config = dict(
    n_head=8,
    norm_place='pre',
    norm_eps=1e-05,
    positions='learned',
    tie_embeddings=True,
    init='orth',
    init_std_down=0.0,
    warmup_steps=56,
    seq_len=512,
    steps=2624,
)
Each number is 128 + 24 x the weight over its row's rms, rounded and kept within 0 to 255. Layers, rows and columns count from 0. Numbers have three digits each. The size before them is the row's rms in percent of the matrix's.

# layer 4 MLP up, 832x256, rms 0.0953, rows 268-304, columns 128-255
100:093099127164141124114118109091146135136117128103134123156106080121123081126122121105123143120128126066109082063117110133093125140110143140125149130133137137122129092170198095120157113117115141083155089147107157180103113140158085132163108086125133140122125128097158090087132117101114160146163134115107093106158116139096137118116131088160128130117096118116122134105128174135123114124152
104:157160138158121133089139114123098116130103081068091143148147136078170174166152102110124128124149136130119111144159148149130095089104130117118160115118153104124125135084127155117135170153137143153134119127118128146123156107160111151153147118127157114133120153136149104120107146104114106131177105133140116157097146125127091143127046113147138126134139131090136114113114137151153158101113
099:118095131136137092134129119129108115139170151109156138126147119114114142135055126133108122137163084125116139126146144101111110132157119134112120127121114094116104098120097123143099151145170142121140118123162117138130089140095109092099124156095117134129161122090108148172171081097122130092126072154113100107105114148138115151119144185113152133101098126161190126152097125104143135147106
099:158141110137095097132150138157154131147136101128121131090136160132134155130150125144125110176084091144164140187115090062121177101109140140103131126087189141086138136110140110134116131138072119128105131147114106131140138129113145108161134119112095176107129144129119101162114115086095126110102104107133121169122147165145096192124134130113140148124075146112115124102085116136173163136133
096:113107135074117107142146121160118141135158145152121110106157123152106117151151137076116146106134111064113156137150127083117111101138113100125130195126124115188162084130103121107072163111124126147137138131127107132121162172127145143107133136124118127109136116126133170122120135072110168142092106132125159140098144125119158122166141146090095155161155131123140124093101116145131153175112
097:135129102149146137153127097077094145090126107150161121118132171108151152134139098144132125124123139155126150137128131131175091144091152099109103099094159149130103094120114180105114164134132101121144116167113163103132107142184166163134120133150114145166140122108110129148153095099147121110122101088142109149123130112173130108118080133140168163128101073119102155133157110144138119092127
098:168161095103127106168115172091128153113161089154141153147138119110116124060113146143147103156165122105115114124110094128115096154094104099152137134123137099102131107123154132098150121085133180159155138135148127085126137115083114097141104137124110144143112119160161152129134095099082120114115113145155110081117126124151099107115135170147106093144137110090184121110115138117148124140169
102:159109090119156153114093130108109173136163138146110102143100106124129094156130119118118123154152108128179130123136118148101098159157107154114135165102103112152116113143097084133121079114132146117087072099087137130167138106147081131105161135120126145107148166123118106138096143097136119090159114123113091119124120101098087112160123162072152133156108136160132122138120078139099083124127
099:097127094160140137120180153107107161114114132154155147098098102106132161110153119120102141109152138097088140154158132130076070145115130107115123107168130131122146138137105100146125140115157186127142144120136122107112074128106109114161150109135117162133176112120123114104151143124175163106129136146129155096136129104125125097136111116194148117134138176136158113151105139098103180143160
098:136107144098144121135123099123131157124091152110135158170110143123099124129171131113107139107128172135122133121129137096105089111151123120115145162090102122121126130156109112108091094125104119147134140105117202163179115158200144120099114095150155140127084111102084102179129158147130133156157133075149120170121133134117110148178128152124153134136133095166138154121109124126122138168130
106:101142104131122112054132149117151135185102106150123085130107130114072103116125170125121146143115095189143108135149144085110101089170122067121157138136106113127158135120111112103153144126125134128089111125145154140168155144145107125102135145108116074128146151102148138116099201115078121127159123102148153114114164147117106157117119121139142141088140079181158171114167128152144131134141
094:094127110092139087143139107100095112127145123139201143122139107155085186131136129099145177095147155110140165097138124104093123173136141124142092099111118129180098099142159121107140109088135133137147135106175138157108167128117113150091102099103130146124122085113083070143151115093111151119101117105086121095098194113143112098111123154130096118122125128168113175109095126138137081124150
100:099129111150144125085114099131129089117160119135157114127152105169120115207104128097122134144132132124160130134126116127126104136088126148143135127136078115116139119139158091138135084152110142120136121151123088123132142153161171143109125092092131119125118151137096109126112134099132101086122141146123132147137134158147229143116135117104123128135138203118120214105130135097098135130094
098:141125141141141104095114122117101097105070132134140153116119127136154118117137098086139119110119141100125196127100095098084149076117083158091166131152096147149146115131088116123114092107126124142139144185108085099119130168135111145104086104154117140144116110132134087147123123173093110122127132092121115103131142110126145184090145152087114146098151115112158130106154141109162141138162
104:154165182118146117134124156178111116178155123131129141160175102135134146103109125093111135160155112122129122154143122112076121139147168148146108147136145138145153094119117156149140145131191111134105145071117193125154172104077122140110147098111105120101113125139116105160073128141129122104157092153113138100093119157122115119166181110105160106131105113132108119133119162159153100128133
104:088106130105139122162117123127131137133137150128147137116119117115120095106106143152117143133154148147146089114097141134110110088151126100146162159114116126117153115096106142055172153097111139102135156119130106159156141136120123064129130152128114098115096132127099126132169136129135129152146145140138121140120117104073147121145143161090131104117131142131197179084142130111107139145112
099:148118160122130106094119101155112113135145090171157152165151104127107145168125098121174132108121086144109106148109151129118090161108139149175079148101117089134108140132114168101144118119128155130135162102121094124163128136169119102117130091180114133085154132134140094101168097180099136098132135104137174161125129119112122074141152153143111150144139099130196079161125099109147151112144
093:145143120091134149102131098108104112094088145080122142148142165146118095108134152131168135134097121194129116151147133141108133147111138108134157131156139098146112109125098136110134142139131145104195154138153155143120130134154097158170146175159126129134104119116162128121133122108092138157133093129119151173138131141102152136121179113162118151125098152075102076107059130119128075138100
103:082135097114134116155112095160140103135135149176124109110127102126089100134107156157158114124106123097120116142102133145152116114109088132126130076143110089112136141122133129137084156116144110127195113094102111102105117096107112093166118098115115140141105104157098130122087126135166105139142154148140105106174115146145124164148122142138114131130127139145086111115118101113099155122124
108:130070159141130145095117100135117124126157155102113152154143107150082083129130158117113112182130105114156117145114122142153174158150130088103084130147135160172147139136138124114122139157084156109122109060159117132118121101105103124134142131109137066119140110089138109107158151095128110123133139078124143145128138121162138120110104156151112116127157163141083131097109158169161134116147
097:151143154131167141139123114136148155135118136106130103145139105106131121142117132120105137145134116155102114140095130153142177173144125187146168163120083132173131130165105106150133129160162096124144150094100110121116158103137136131135114104136160118181139189135103129160156158079104115116140090119096116114141147123139163107112139138108120105086141164147128109053102132153156136093080
101:134159144134137155146128143119130156121110076094108100120109152131163169123098122135106117121135085128115129168082124163152150157128120128174147164102134130134112168094131183142098100097089127146144123160123145134136093144131209131108166108132082160131127119144123087162110138111133161142135140090130086076162111142126090109117091123114139136137122173179169107134152145140166119106089
107:126128132131148148144145147144070099102168088114129161125127135101092147146114120148129142148136155110140125159108129127155187085126140134134153122139099166100133145144121143129132172105102099107099136107123128157169150114116088136155101175130097137116091108124123136125189136139104141154129127128136132090147093112146088132119126129131096160105114149147164138110116118104121134136115
118:140127084086141107118146177101167148118127139135166141126124117127150106121140149152186137134146079135161139127132164112143179175090139125150114133138135105142122136141149142112136124108158121105147110085114113112110132123087168152097102180139161156130103121141110121154110160114115150114138094093091106137131141105133104205122152127084154156091131072147107102117114124098158169119129
098:085131107105120174134121128090104117123156137170111156158097141127133079123119140118124127126102186125148110103133124107127153128127122118132161113098138097118118112158138115118098111133165116170095115139161130113145132119112151105103107122139156101116133162131123142113108126093124138117109118160102069103154107131160128163123143107090122114186101145087097143132158108113128114112156
099:088164145075127129126124127125095118127148150079126142200152165153140069110070147105157077134102135156109131129140142150144096116124147120125138142116117144141115064132168126138128136164124151120151100151137129151137094072161141137133102141154140118109180107167114130093145127112136101148107170145090128136117093178145096113095162097131156114127130124147120133107162083135122105091149
109:094106112173123145102171171116162099120133152102086189139115142155104155122134151121124127164152113136101127115133150155130108098123131112137136110115130117130167136129141118144142164109096129154125118108090099159140094098131117164146112099144133167141147163159120122106127126168094126130142153163098124138148107166129119152117113109102128136129144105070149150119160132168126128179164
105:150131147132113125127179120155110152130161107126162133106151127128148160133117084134146176120154143102122165081121138139175143128080130134142130151115117130103110132173094180095085137145149127153153122128158136113129140096150108118092131123164150099108105126161067127149112150147115147155117112135143083125129106117105107138132121176174133084125177114132079101134139119119124129106154
104:116088119130153094141145160090109117131158190084116144126144075105085141086100142140108119106141094149147171161149104090091153130108138144144126116155102131098169119105118149144117139075115131104100138099148094133116116136130135142154098140104139169125170146121096133169120106127093114130117141090122164112091110096118113148122154132110148144059102132107155113129144157139150155063107
104:084143147149134128148170135156144133072117169095171079164123130114125125118142157125126118121083137120110128162141153141106136178130135116175161149126120137097115106127101142144129155112109120083088150126127134135155129133127091124115131131074099176148167136124101153132148156166144118135113104135156125073168123211155085144122125127086122125140123138142070112136137090138128132105144
101:109100097112123162085105147088116140138117117141116117125176138154148139157133149123109180154109154119119090103145135118148132145127142080177157157099128125069111162123101151155092156094132165079137138177133094144106119153121105117143144127100134102105148127132119141130123156096144151141111125101136121174097170129135122154139142110135171115130113130141159113128097144104167127134137
112:131137135174143134127148170163090143171124138136178139124135114143115146100089093150135153151125138119147120116108119161127131113165156119110153131087164162171142133107114088134151092137107171148162093162132121079092105125133132095147174141083114091136126134126130082122109132145166122147134078128108115124133095135119155137102146071138110096108085149132147136128142089117152114145158
096:119140136100048127139120094145143111099133145125111076134144166109144153106093117097137081154122192142165136151175117101132132113129128096127147138122143161110156166119105189125119100136129122103136105125174103105113181150131132122100140100126153109143136158117132139078153135129088093085135132122119096115125103106150115130140115116087158126136125143122173116114158090106163143135121
096:157105119106087117101167141126140167099133104113109131131110159146156150123065129108126119160135107135179169125140135110108130131112134142155110136105143131135152071140117154097079095126113124101134147132158143141117144127113135152153114105122133178143148183145178095095143086122117093098090132102101112142098104104158160129106185111106095170140107109139088123109144131114124106154182
105:104119081085140175160112092122120063087132118108091154167111163109104055141104105132102174165075140126086181134145125095126170141144118128097083140147131144163149101118097140143115138178153175172138141165122134138153133110142135127070144111066127128135137107113158127107110139163135144178111139123138129105164136137135144166138153142095135142099132134101091095147129142137123138127102
098:106138122130114116150135076148094102168085142099133098164120172136132129144179118073171117135079130137163117157159180126147111140103143098084108137178164120150120155103141085122129130125146087103123122164150121136136175144135096121122086144107110143114134139132141113144115119161118102119109121151119125089113117130101121130137156135131178131135094146118102130166131153074123113110174
096:099136071153147150161169131128131138105150169136128104126090099116142084119144126132118113125157134130106162134086089103159155124108165135108111108081139096123134145105100120156178143140138155141132145144091128153121104108116137110122116136146156142171138118127117127126101087156142129126173133133126096101143135098166142110133155147074141155135171124146135101117132132091130158115109
# layer 4 MLP down (transposed), 832x256, rms 0.0869, rows 268-303, columns 128-255
096:132129092124120116138169075165166150108092137149142119116113143126133147104179081173184127086128124147156114155110133136140081145090132144158137109160076123118124108109118148122119150121096096117148109120171114133149124155124125144140190143134138145112092160106154106141132118126115153136108168161144181138109085168115081079116116088111156145114155139143133119110136131141071142133174
099:146105170160126164148111104111152114100119118138169083192114109161138081158128116115170139101152139102119119129152137110149116129159164147118118121116186144128133123156155150161165111086110125134149115114160135137139127121137079130132125117083128124135166121146113154143167150165117156144087160114152120184180151099135084157107126157139127160165114132143112095112166132116192120132172
102:141119098133105122133106140179157139154127142131152164169164107120108121135079079133131159138087182117109136126081114138108121182111077121104128145151129148125114135134118097161089137132125125140138156116133103151107121123131120129108120087114131114130152110123150117109167092191147108122116080162165102084098128131162110148127097127126083123120118136187141119147120125181135168122137
097:145155096130083114136147090132070122121160143126103120149119124108111107112095141176131145107111098145156154137110126156128131172145148170140158105125131133113111150089158126112121153111116101125156153156112154120135131100135170081147143127125102127166123124142150152128119188130122122130120153126090159174108126168180163130179146111144117152090121122138067113121154132094107123132132
101:160151159118126133149107071146147113122144121136079143092157118130126138122147124207119148169142127133093162138172107143110102081142155167117131170126139113131119147137076147101138119122150129129111128089114114136116130075157118148120117129134119152101095117153093138113118115070113074140099168101123162172132164123122095161153112152121141126141127151145140114092133119109158154160112
101:107091126146107132120105151142154091106151108132121105150165110115117130164120090134120120146125161100108116126138101121118120138087148111063146173081111143135122128103112111142117068123176128136142118147172136129143143128126132107123132105111113159160157094140167125138146095132083126112103119132158130138132104095112158130155083156154080119132094107121134143108131152120101123100163
100:149141167139086109109106146131094132099105096114168111125199131124132091143099133173138085119119115125102156131129114132111146110148114105116105099131145107132135137170140108103135123093101156172176111108125117156113112175096137144153145150126131121172146126152117129130202132157114107123149108128118144129116094161097120136123158134112102118143122120123131124111157121146146111136189
103:103107132135131142113153148124093124124101142107147153130144109119149115140118124157151130117119143140146179121088139091123122152153151132113120113138176139151140132163170157140113119138115085169134125141127145147137139116099148088087137090159124135083132130101105136121126121139128105075091155178108145148122080147136112134105121147150115077183077143160102164134154142137087153152138
105:140100121107153142169068133141142140111147094106069159103116094149141136136101162000112128125175127135135096094135156110174118136126103147135104124143170091104066118146129075122097151135135144130121130137103146125125107092141103145147124144088139108163121118125089137059132119122143108121140130149133141126131160121118134156127130110115131120159128120137119130113120110095083158114111
105:112131122186173144109139075111144129143167124071085094091166166109139186130175143110155141130147113120147128124121134135088112131116120145150125125119155150170141134128084129093135142098133120146145141118160150116129151083145115130137133130128129107139104123142098134158132175141126156094153115110074152070091128121129094109136065098096135116143174150105142110102117085167105112115147
103:146121155142146181167092129072108130101144136140102104111155130116145119130148097161140109119136095133136138155146111111115171148110143147156158121109179115074107125130124106137120093091149147126158138118117166110153130079111124185138131129133112130152089086165151130090145100092141149151100126154117130122134118078150126160130172134106132132168153118131104152120131145146131134158125
086:104148101126105097134205098104162087122109125119154123095143102139109157139080108130125168166090145097110153194146067104094143127094095120119154164126118144140151131109117133106145054136167134134139130122144131115131092138133153114118095143072099153076128127102137104148150117132138142150087145121147092081115168141185121128153136125120150115138114122132099095128159161153142076122153
096:136140112120106151155164124132148069134133119170102122141105147124180115115119099174110117106119150150087173154123102115133134135170143154133167114113133163105134129113131121121126163112122157094131144157124120139133117182123149133126148114144134140137109167138116162108111134134113103144187153122134095138124129145146147131169120141137112114128091116120169160105146135127117121095121
105:147073117140130123146087125105114142159119141151085131097097125124123148143162120161161107170098135124133137124114064137140117138147118148089101076111159105150152126106133129114131128097146161116126114108143147109121138109107165151153138161114133080137128141182153168145152141095145141132082106163102130119155126091155120165147147120147122106131125117098084104136126159125118091143133
112:118133102116149123135151164146151152139144085128161118121108105097120133104149174211120104117139103118160133129125175140117145158145158130130136128153186109122085126111137120149113139140169159143132155144102138095124117113124112116144157156110081116131136139146113138118095089153116143116135102140078123147093082176145107141094147106162128105122129110164113099118114154124121129095110
105:114110139114155155134190117161122144104158144157136112132139138135123076085115144163137146094128122133154131113139113146130119122138110087121093180123116147144159169090112132097126157104124157138144087106136128117154133120097152142154132143163148169120078155120112106137108156140129110164133109087113159114091106105075098143129154131170131105129093140102125122135118139169090168133115
095:120143106150128114104095129148150167112134148089156151116097084110106117170112134119134137203119138152143153116152111159125142101146131141170156131147113111137158111150116129163110117104126112121112107126176159141133103134116133079130135151157129079095122119127142136117109096130122182137094179155127177146116145109107109155137116148116132113126137108140111124115156133137127154148113
102:130094162147120142118124140151087121136163170114089133093129115115112150114135105071105126160120142163158126121151129136122140082145106107082134076103116130135136121119141096111137186114120099121139101133158127137152151146146120106127141141136080128130127128105134082164148133145138138119141157196159167120109100097145114123128120117126086139139111115120179145120164149136064127123139
096:139161147115122085097137145122112124143140161117151153130166130150107122170121124033121083117122126124142119114165106090149140146116142131147137147117168121117147114126071160110152089122127123142102111137129118133181127122118129131172110124132131164116157078063088144148151117111122097111133089085132175148160144125131142100126109131125101149113128088158122147118103105130132127116145
104:137106121153095124079134070147127170090153127125156129148136116104112109122104146097070139147156124127167111137141134097162132147127181127138118140145116141133162141107085146109117129154078118133110126129162112157144132131095118108112125121112188124146140130100108175123157158094145084131155147118143199104116144094148140137132128122133118159125113133128082108103113113150165125107118
095:132152152127141121143131095182141106111113141093112135145178119151114111191137130212140175120144089124122170165123130127149125101173146133109125131082157154144114109125128142134107118141124144129140124119086111142136150119128148138140137107120151112164188144102135123127153108132124125142141146132135115133128151142103160119124128135127122122110150133114134124088105125158154105137151
106:156171119155112131103120131171126134111101135122131142132129174124111167134106117165106101149124131124086100129098135147119155142117139145197144147128152112149134127119155140154071149124111137139146150149144127144126123143106185165135128125144120158135138131137119121126111124119113134154164102122152109167154124133118116102118140112160137116118106150110130147190131067146154129138116
114:164138132174126172133126111155124145148115080140113101122144124133099118158096146103131151093132084086127118153134125121181160136172143161142169152088116115101167126163134167111140157101102103127144138123112150110149143124156127069148142112131141119112128137129119178114164117158151146117127109136102153167171073147138106143135121121111096123109145125137148146103145111133129103124113
104:120105136125142134121112137092111095089097142147142109163130139127113126121162104083138166140111073129130119142120112093149146137144099129111120128111148125127120098159158147121117085098155118153148131148134140121135110112067114153072126129146113170108105125120171151091101090125111122118125113110095097159149162128098094157126133149106113145080123153160122114150150148100130140147118
103:118122122129118129136170161120136164126113129172099139168148111105153139132133152128151107113144106090099152137137128092142104133131125125152159121144118155130160107098094142120147156148114107112144127142098112168144092087130157133113097132102144080101120117127104111099137136141155147165079149107125129172124130130141134098121110120145159141155127092141158142159111174184143149073110
096:112155101101144088142121116130114133149144159141108123143160123152135112154115111165137138072081121124122140172147137098115150122172138127133146114151137164104122103170150077169127166139108107122144124161096074075105118149130144143109078132137122138152123109121149131146123107086101136139097158125143141145183104114135090154133136150110139177163119131141119089154100137150127110077136
112:113119135175104102102127172108140140129144104119112169108137107082119124140145170104138111123102156148085139173143139149124080117121143111123167092145113115133142164093105139126098135116138138086091130141136154151108103129142131131112112161184129135123116083118143154135147116139108123146069135082148128130127169149119132089127131162127138148117110168072121128155139136109164129154151
102:128146126133142134153133157098142139120129140107155123119101117119135146154161083057090179132122121131107133117160111105166103146054148130158174104124134110134087126139090130107068132104119137146098174092111151135118110156129137119132103177124106120113115116113147126111102100170136140139137178121128111158108132104112097157073092153158106132103077147116086116120126110158119165118119
101:136125118124110118102082119115149132099120136138138105128119124114123104110111124131131134133082132131122099077118169104140106188078115172080107139126087133087151146118156070116157103132132124137113115118162120113157143154092159137174153113167127159088104121138141117136120175109149127134093083120103135119154107179149162190118141083151109103146129139119109102117132133126106136114115
102:101120124156111085118125171171135140158121158102152120182132107144157111096117124100152140166098154139128103149151159141115102141114110126105131098105146144126145067117100080138121137119133130144098123101119168124131157129138070115121145119115062122154104081126098156153142161134139142144109073122105077129116124156130104135113129137137125139167100157131091123115143111151092134121151
097:142137079120151136117112122116119111161125139152141126153156156112114152132106123255095153059119113090150157149151144143148121132105108128131145133083139113154155117114121135131142158102109117150102134119110121108124106135105079154114111107126137138145101094117137092119113137140129148126139176125097143110068162098139148167114146119119166147147116133139123120125076134122109114127123
106:118124111170119123126167129144151156134133157122138103135139088122133145116104115124119107104096102150145127120098111153127117125129153130156134167101129109129098097147107145125142144132089126098128120163136094117103067139121128110146148102146134101152124187104114136087058122123113123139145184168088147138140131135147162131130128088155107125093112139100128128119126084107118119127082
093:135113133143100160130101100132136139143128115118152127137129107148128111102072139022115098216130132143154105118123097153103155127103065122160084160168123120125138151120159114145144074148145144146169115104161142151149164079116092130131131118143105106167147121131114126109134120150129120170130114132122063108134128100126077109108121090156133161140139133154138119104150139127122153171097
100:107127100068086133105155159114094100128100176163152138089118097098136139120116154087126151077110151135139135099090143111109129124168138158085115126156157118110166170092121154137130114099120139131124108164140113156094148131111133136153117109108176150162087178138143153127113114106175108106135152143140116123143141135088170103140125144135167135124105113137129128152121101125114156114150
100:088078124117139127109131127124114100114135123113173128180113157125091118136130142101110183108081121144102135119116137142082106076140099111145061136137167166148104080142083092143126113118149145125137093154131113129131122152185113127115147135108170113139119135145144082140104110165129097132111117134131123092160164163116140134141109129152138152121148115148127118111131082148190121097125
111:127142111107125118150123105150107141118112174110127132113148194167104094102144177116152146139102169164137112133162156145150104108119116100084126096117115112108112166159153100136104116158140071086110126152102115127124138106132147103117094129122134162126133132142118132123109134125120125122130157135162143094155119149150093121164130130108181148135173126150102091126121140086082108150151
# layer 4 MLP gate, 832x256, rms 0.0981, rows 269-304, columns 128-255
105:148117113125108110177088126133148153139118151157124116167173156181155156149183114128152133125151147116143149132102135113117149162102119077104151106180104171128142114116146155107149081107159074110191121126141125156150151145129148153134099096139146151109133106120144141128090115106168149147096091114165132131121149176111083134090118086075131126149091145102147093101136159116127094118113
100:114102178134123125147126134082104107117084158156105074112080110118097112154114073097141138118104150124124105136116152106122138132131100092155122103141080159131119159148169140159132099146103131127083177122157096131123142138101134133140159122127165101157166133186085109132157118127154147109093123124171127109117134136180133139106152133101112079092129152117138110077103118117093150096144
101:167153153089139121173138119150154163084054124136154064167123124131136134119110131166112146148125098145149150122116103157108098123148085149150145138101149123117154146124142100144129135141145133116123137152124114170179123131101107083122127107170111125099153151097126114128067122098123104090146088160129119124175139111114104124111136130133138125146109102166115135088126166133116119168127
098:152137127159091174151084098137125134096128112112162137167134140162136088101131093116121108145154127138146109130100139142093187126132181123122149102088139106141147109121129155113149115109128144126139132162122128152151145118132135158125145157146127132115101138112090134140123123143135171155146112147197111089156131116098128134117122149111092108111130160140166157114191117099093111110196
103:184119152111156128139122168086131137111102110129140166132104126127171170150102150128143099135160123129091129111106137158123149163119079112121184150109111142108141147111154140150166103107114111124144139140143121139033127116171106111113107082136114131156142137132095121134110122127139166124162154165143119149115131095114087134113125101139108119200136088118127125096157098178138172181129
101:142143144098083086098128102133113085126102106199133121105144098122159143161159148152105123144095119114173114149126115093105115109099128124106118100111144075135129114134147109103139093138164121134116101133128132141136129150122117123116185131121099129149088152145103082115120153127162099141123116156111175134114203114157109159124125118113110106089154142113128081101122126106147146114132
101:128117101074122130126128118132122100085095125109140158152095088119124139100125172109157080103150148118150178103135103107118118111125135134136139091105113117119120123114123124124124094112163163129104173147177165136114130123150126123126099110141126109143129113110164173126117089142143132097116153101170135140149143136102138095159083122178154115138161126128137106109106107093155143134152
095:105106087107129174101135183146135106139153123084095116119133083122125101160174159127142120168105084141099109104126126113119151086144116147142129107114093122107122139139130141163095142133073118142169076149121108137160200114102139137073140083122132119139119115162108144125099105143106113153154129107157144153123170126106150141143114131121155094102150109148093157119099146122157139080123
101:120113136120097151123124112097119114081132140158105111126133165140080110144165102144107107138113110096097161165130146105137164067147106154080150120131147109100135128134126117156162182151136110123136120202083142119080147127101102116136108157116138124092173118158170142135167089136145148120144153144125103103122152149153130112123123153135141132158132105110089120118136149106093125169096
106:135123138132125133158085124124106139109149135167109146157145151115143142118161116153131153133120127133118165104134086171112115104134125181118132119097103113138119109149141164146168166116124122136128116104086122111099106112082151161090094115168101158147106081139148152142139107121134156124130125140126137133179118076107174172120139102135114160156137154123120140124125132129136092146131
096:173158124133130184120119163148133132152145145156080122123088111169124088156089136123146112144119089128098135127184124145163132152140157153127135133142091091073113147114084165162121164128108138129121148104118145099125134113148155118165130122087108130128130138138139178128127158143121119115123124139143145136135093129106132172121136103105120114111143142076142100142129152113117174143125
094:125136113137164131069101127154138093097086107135104115124144097134120155139178136139096101136120159139140138120108104145143091117167137140131170109136100079097091091129119119118123173115136127087136136161143155116109107148127178133110121131163094133148123146103151148113119141124109113138131164131133114130136116111106152112098120111119068146155112088111134141163179129059088136117111
105:153134079128146163128189138097115179140174083100145136132170132122109099145128154137149113137149124151137100159136170165129138086133139164154111154181120147154094149115162113149153179123093102162148134124138100110127118092106075097112099113133088125157106135101083130136127136118109113141133147113172110142139112184121137137115140116093136139142110101132150131096111103164103128119115
102:158111137136126159103148145143107088137117128168174141137129085154134134149117113116130098118114177126149156115102135182133119148156163118103128084115112186156128147170159119101144161124134113145110082147150155129111093152105136134137103101113135104126112125124112157132123116114109100101132130111114090112128142122150111090130158150107124116176131153149123117134127120139156105148140
103:153136158160101161132214143138122153111124173092158154166130127123098107152124121127119137123111118143119137121093086130117115139111102130083130152103090174091138138090123127103154133129100141157144105138152157132119130121090152131124139112173150113094114134151100133125103122133144113149120125115157119110080102115123110173078107145145129081143120117128159122120129135169126145161150
100:116129072102088119141161103122107145078101115150115190130142122099109092103133143108114127146117118098110112149148101121119100133141105127046109100145102152125146104103157131140102137142122147097128106142135192080145116101132120129132131108134129116174085132127115112169112138107167129150125117161168094093141122121106076141150116152124156108121148137128096154152093126104165140185142
095:141124115112089138120126191110128162133173097138129134134159107153110089141142084142104152121162121152166099121119137136122160169160084117105105099133107114114114172122126057133164135107119097103115097106165135116083129156149151092112119116113130142137169168081106100091123149092106127164182177124139113127123086114123107096106124110094117135117120164097180158110136112135088102114127
100:121076115106118109125144123138129117124151104119131136129117160086124111154141162095171105172135101090103092108094174184118132148117132120112113091147093082110083114116151132117105130089165123142147114127157134118174138162118140160124131130104106134134145119164108132121100131120151123150121158109147122091139088139153116136167119121120148125154109157118109122081074091144102148119130
101:080176123154098114136142140141123113169097138123133079127115136145155155134149170116121156108096161111131111149120115141171099103140121129148134104123130121118113124115104130137125075101139108117129101105141132155118159134141172172129123107126178115131116135157095141108127096113166163109165108171132115136131141144102120133133110153159138180121165143130151093131104126119098122146122
097:173131148172106120164087109181157148128104128115107146127108138174091155086139183167115110144129109151088151135161132130123148108123124114155111138107121180120103116128090141126141132126149127151136108100124119122123115128115125139105148161125147165131135146133101125112146149122122125082140121128113125146169102163115215133101108139172085094153152114172173095120116140124089127124065
095:089123093102111153143102134146132150172169077091117119146113094148148098162089161144136141102181160155111140129154116155125110138130137125157151140155107146130118140145099121131129092154110086153138139150136132137137097148156194138152162189123116100111129110163111134100105137144164114119115091115143140106154144133125201160109148111084081079104067118131143149086137154140124120087150
105:167142135154129114139153143143168110135131099130131154118094128099121055089097076142128127116132151123093132096095129138109133161116111111135119137110111106139123121157137150190169136139137129106119145136119088037128129109105121166099116125131101111168124157153097121101156088133136155146138128154104133081136130124137149116143124141141152134155121069161126118107105120144143117113145
102:127110074134147130140140102188128160157110097131119107131140154091137135129164180129130161157120088147201117150136157104075109153117167185150115104179135119109138133140141158128171148095094128143151143144098141126119126099121165097121092078119132113150147106080124122137111138153143102135152146149151095140160142160134096125164117146141115130112171126123105141067149087133112157145102
106:099130064135115145153110126113120110131169078118134138148106119130131126123083104110138117120095132132116126157161121128142123105124122083130143139142148136175111096122106155130142165126100126172116145128143146129141104114133132132134157145111093081146132173090131113133086171147134131156108160134106131124088137110110097124112120164069155147152165140099104093161167121066142133069077
101:159128137142114132148117096116112146112126129126106125125123094088111140087137079087113106189121143145128155140128092141094128140165139142110152115129148128129112118087168097138129116157114100139115142136114154126159147168135146132088146134117118165103133141170125154118140124160070103173106118140153137123117108104151107095122133119123150125116117140137123162132139141172109149147164
104:109157105131063142105174173154132117094105122138116165139166137151117095129120147120131135144164123114145090178154104185157185137116157136174131061083139158093139104101117106137137110147131160124128109145119101086112092124168146137088147149105111154098115087119128088153149114131142122132096142115105091124116112132118132115138118100111131156090128112118131171127105131156150153127111
104:125118133136136129110109128140096115144112101154122140126126136163132131131107097115142146109106157118168137098150087146124083122138128120104169180074118115092103150183090128118156117096143115115136110150137137156094153158118130134167121107163124089171098101140118110130096154104117132116123125150082082089100092152149106108129139133142186139159152088191150144083156086129151089103120
098:143121114103110136121079100134130151114160144131157087135138130094090155119083113133131138145136162179139136140188103111158061131149132116134113134152133168095138153103141144135111125097154109109074142115157134136162151114140105167148175149151141175128112150134150172137138144102092098082119111101124103141102126104169139120094150112104121143130083142174154180141114124153143169124121
102:160139134158113139131080094112175138138113118135053125133136146140121106109131123123137098149148166122152121104114126124124090123147114156086139113126183132091112096125186108144146111126142142116143117166164148150117111103085126136142107121181165103133130092130134133152149167114141113145153167123106152137129155106117134100136185124148179146078133123126149135119140147117126094153111
101:120164160141097140153175148132152117087137164130140121157150164131111140094126124117098110191137094136089121100147128127177105116130162144131136119128116118107111078130155114147133154115114123107113152149154127087118131152176133144131141162132121152151154155140112156126136147095172096137130070165219118105170090168134096098108124117123092119167133123144159159115167139158138111115168
098:151128139147133115148092132153123100126071115072105150112115136106125126136145105108127148156175157099103152152108127159109143152138116165125081138094108171157120153124108104103144099148132162115165101163118123113169136138129128106121122100102083132122175097170140109139153095113095137187110098111111107143143116108108146137161080092119152112120146156156109110139138121181121142124117
096:127151143165106119102183132125107138118139110156169156060073114100148124125109144180098159104123153106117177134123129111127109097109140113146109088143099184142140107097177110111126168118123152140083159130139116156150134125146101140138116112117120165134133115108143118122146074077163124171102147114119162110138142116125114102118095147120135117138124144150099162111134115123124118137147
103:116140099157119155119137123107154102124116102147123190143126112124101087120128124140128164091116138166110095115113107174158129105142127122143161125121161126095112112093168107150112123117167080138135112119121149145152149126130140098094123129133143085126114151138140143133144090135120117117137156157162174170107130136120108093135089104155103145172136069144127114143136075134158108086113
100:092135158134134175130124131143121183098118161089108101102145142121092134135129127134135131162109125135127118137142147115109189115111149148107107142111148139142137132131136111134115122118117165108124112114161119151131152149094122152108154111097095122133090168089075147152150107146154114136112081127118144130138116095135125119070148135179101104078106104115165130138106122107080145137087
106:149142146145127097108176125137157124120188129132133122112129122088109112107134121137092083107124147124135147112121112140132140088137161152141093144063082118094133131170071116119165148104159126109121139114118113142134145145111115112135142124117145125092126122163140114073123120092176069140118122125077098145127093140099129093148143107136100161108159117106172097111156119115166142126141
104:151156166109140131182169120118139129138185148093155105129159105124124091121117172089165140137109120158168130119156129102137155095126117115140127134140144132162122161134126107160158141139176153073114177168137145118139105102119116127153107128117090169149162103135091110156106114146123132120169127136143160113122136125127146092113168081113137144145152133150131121087130136145183153109137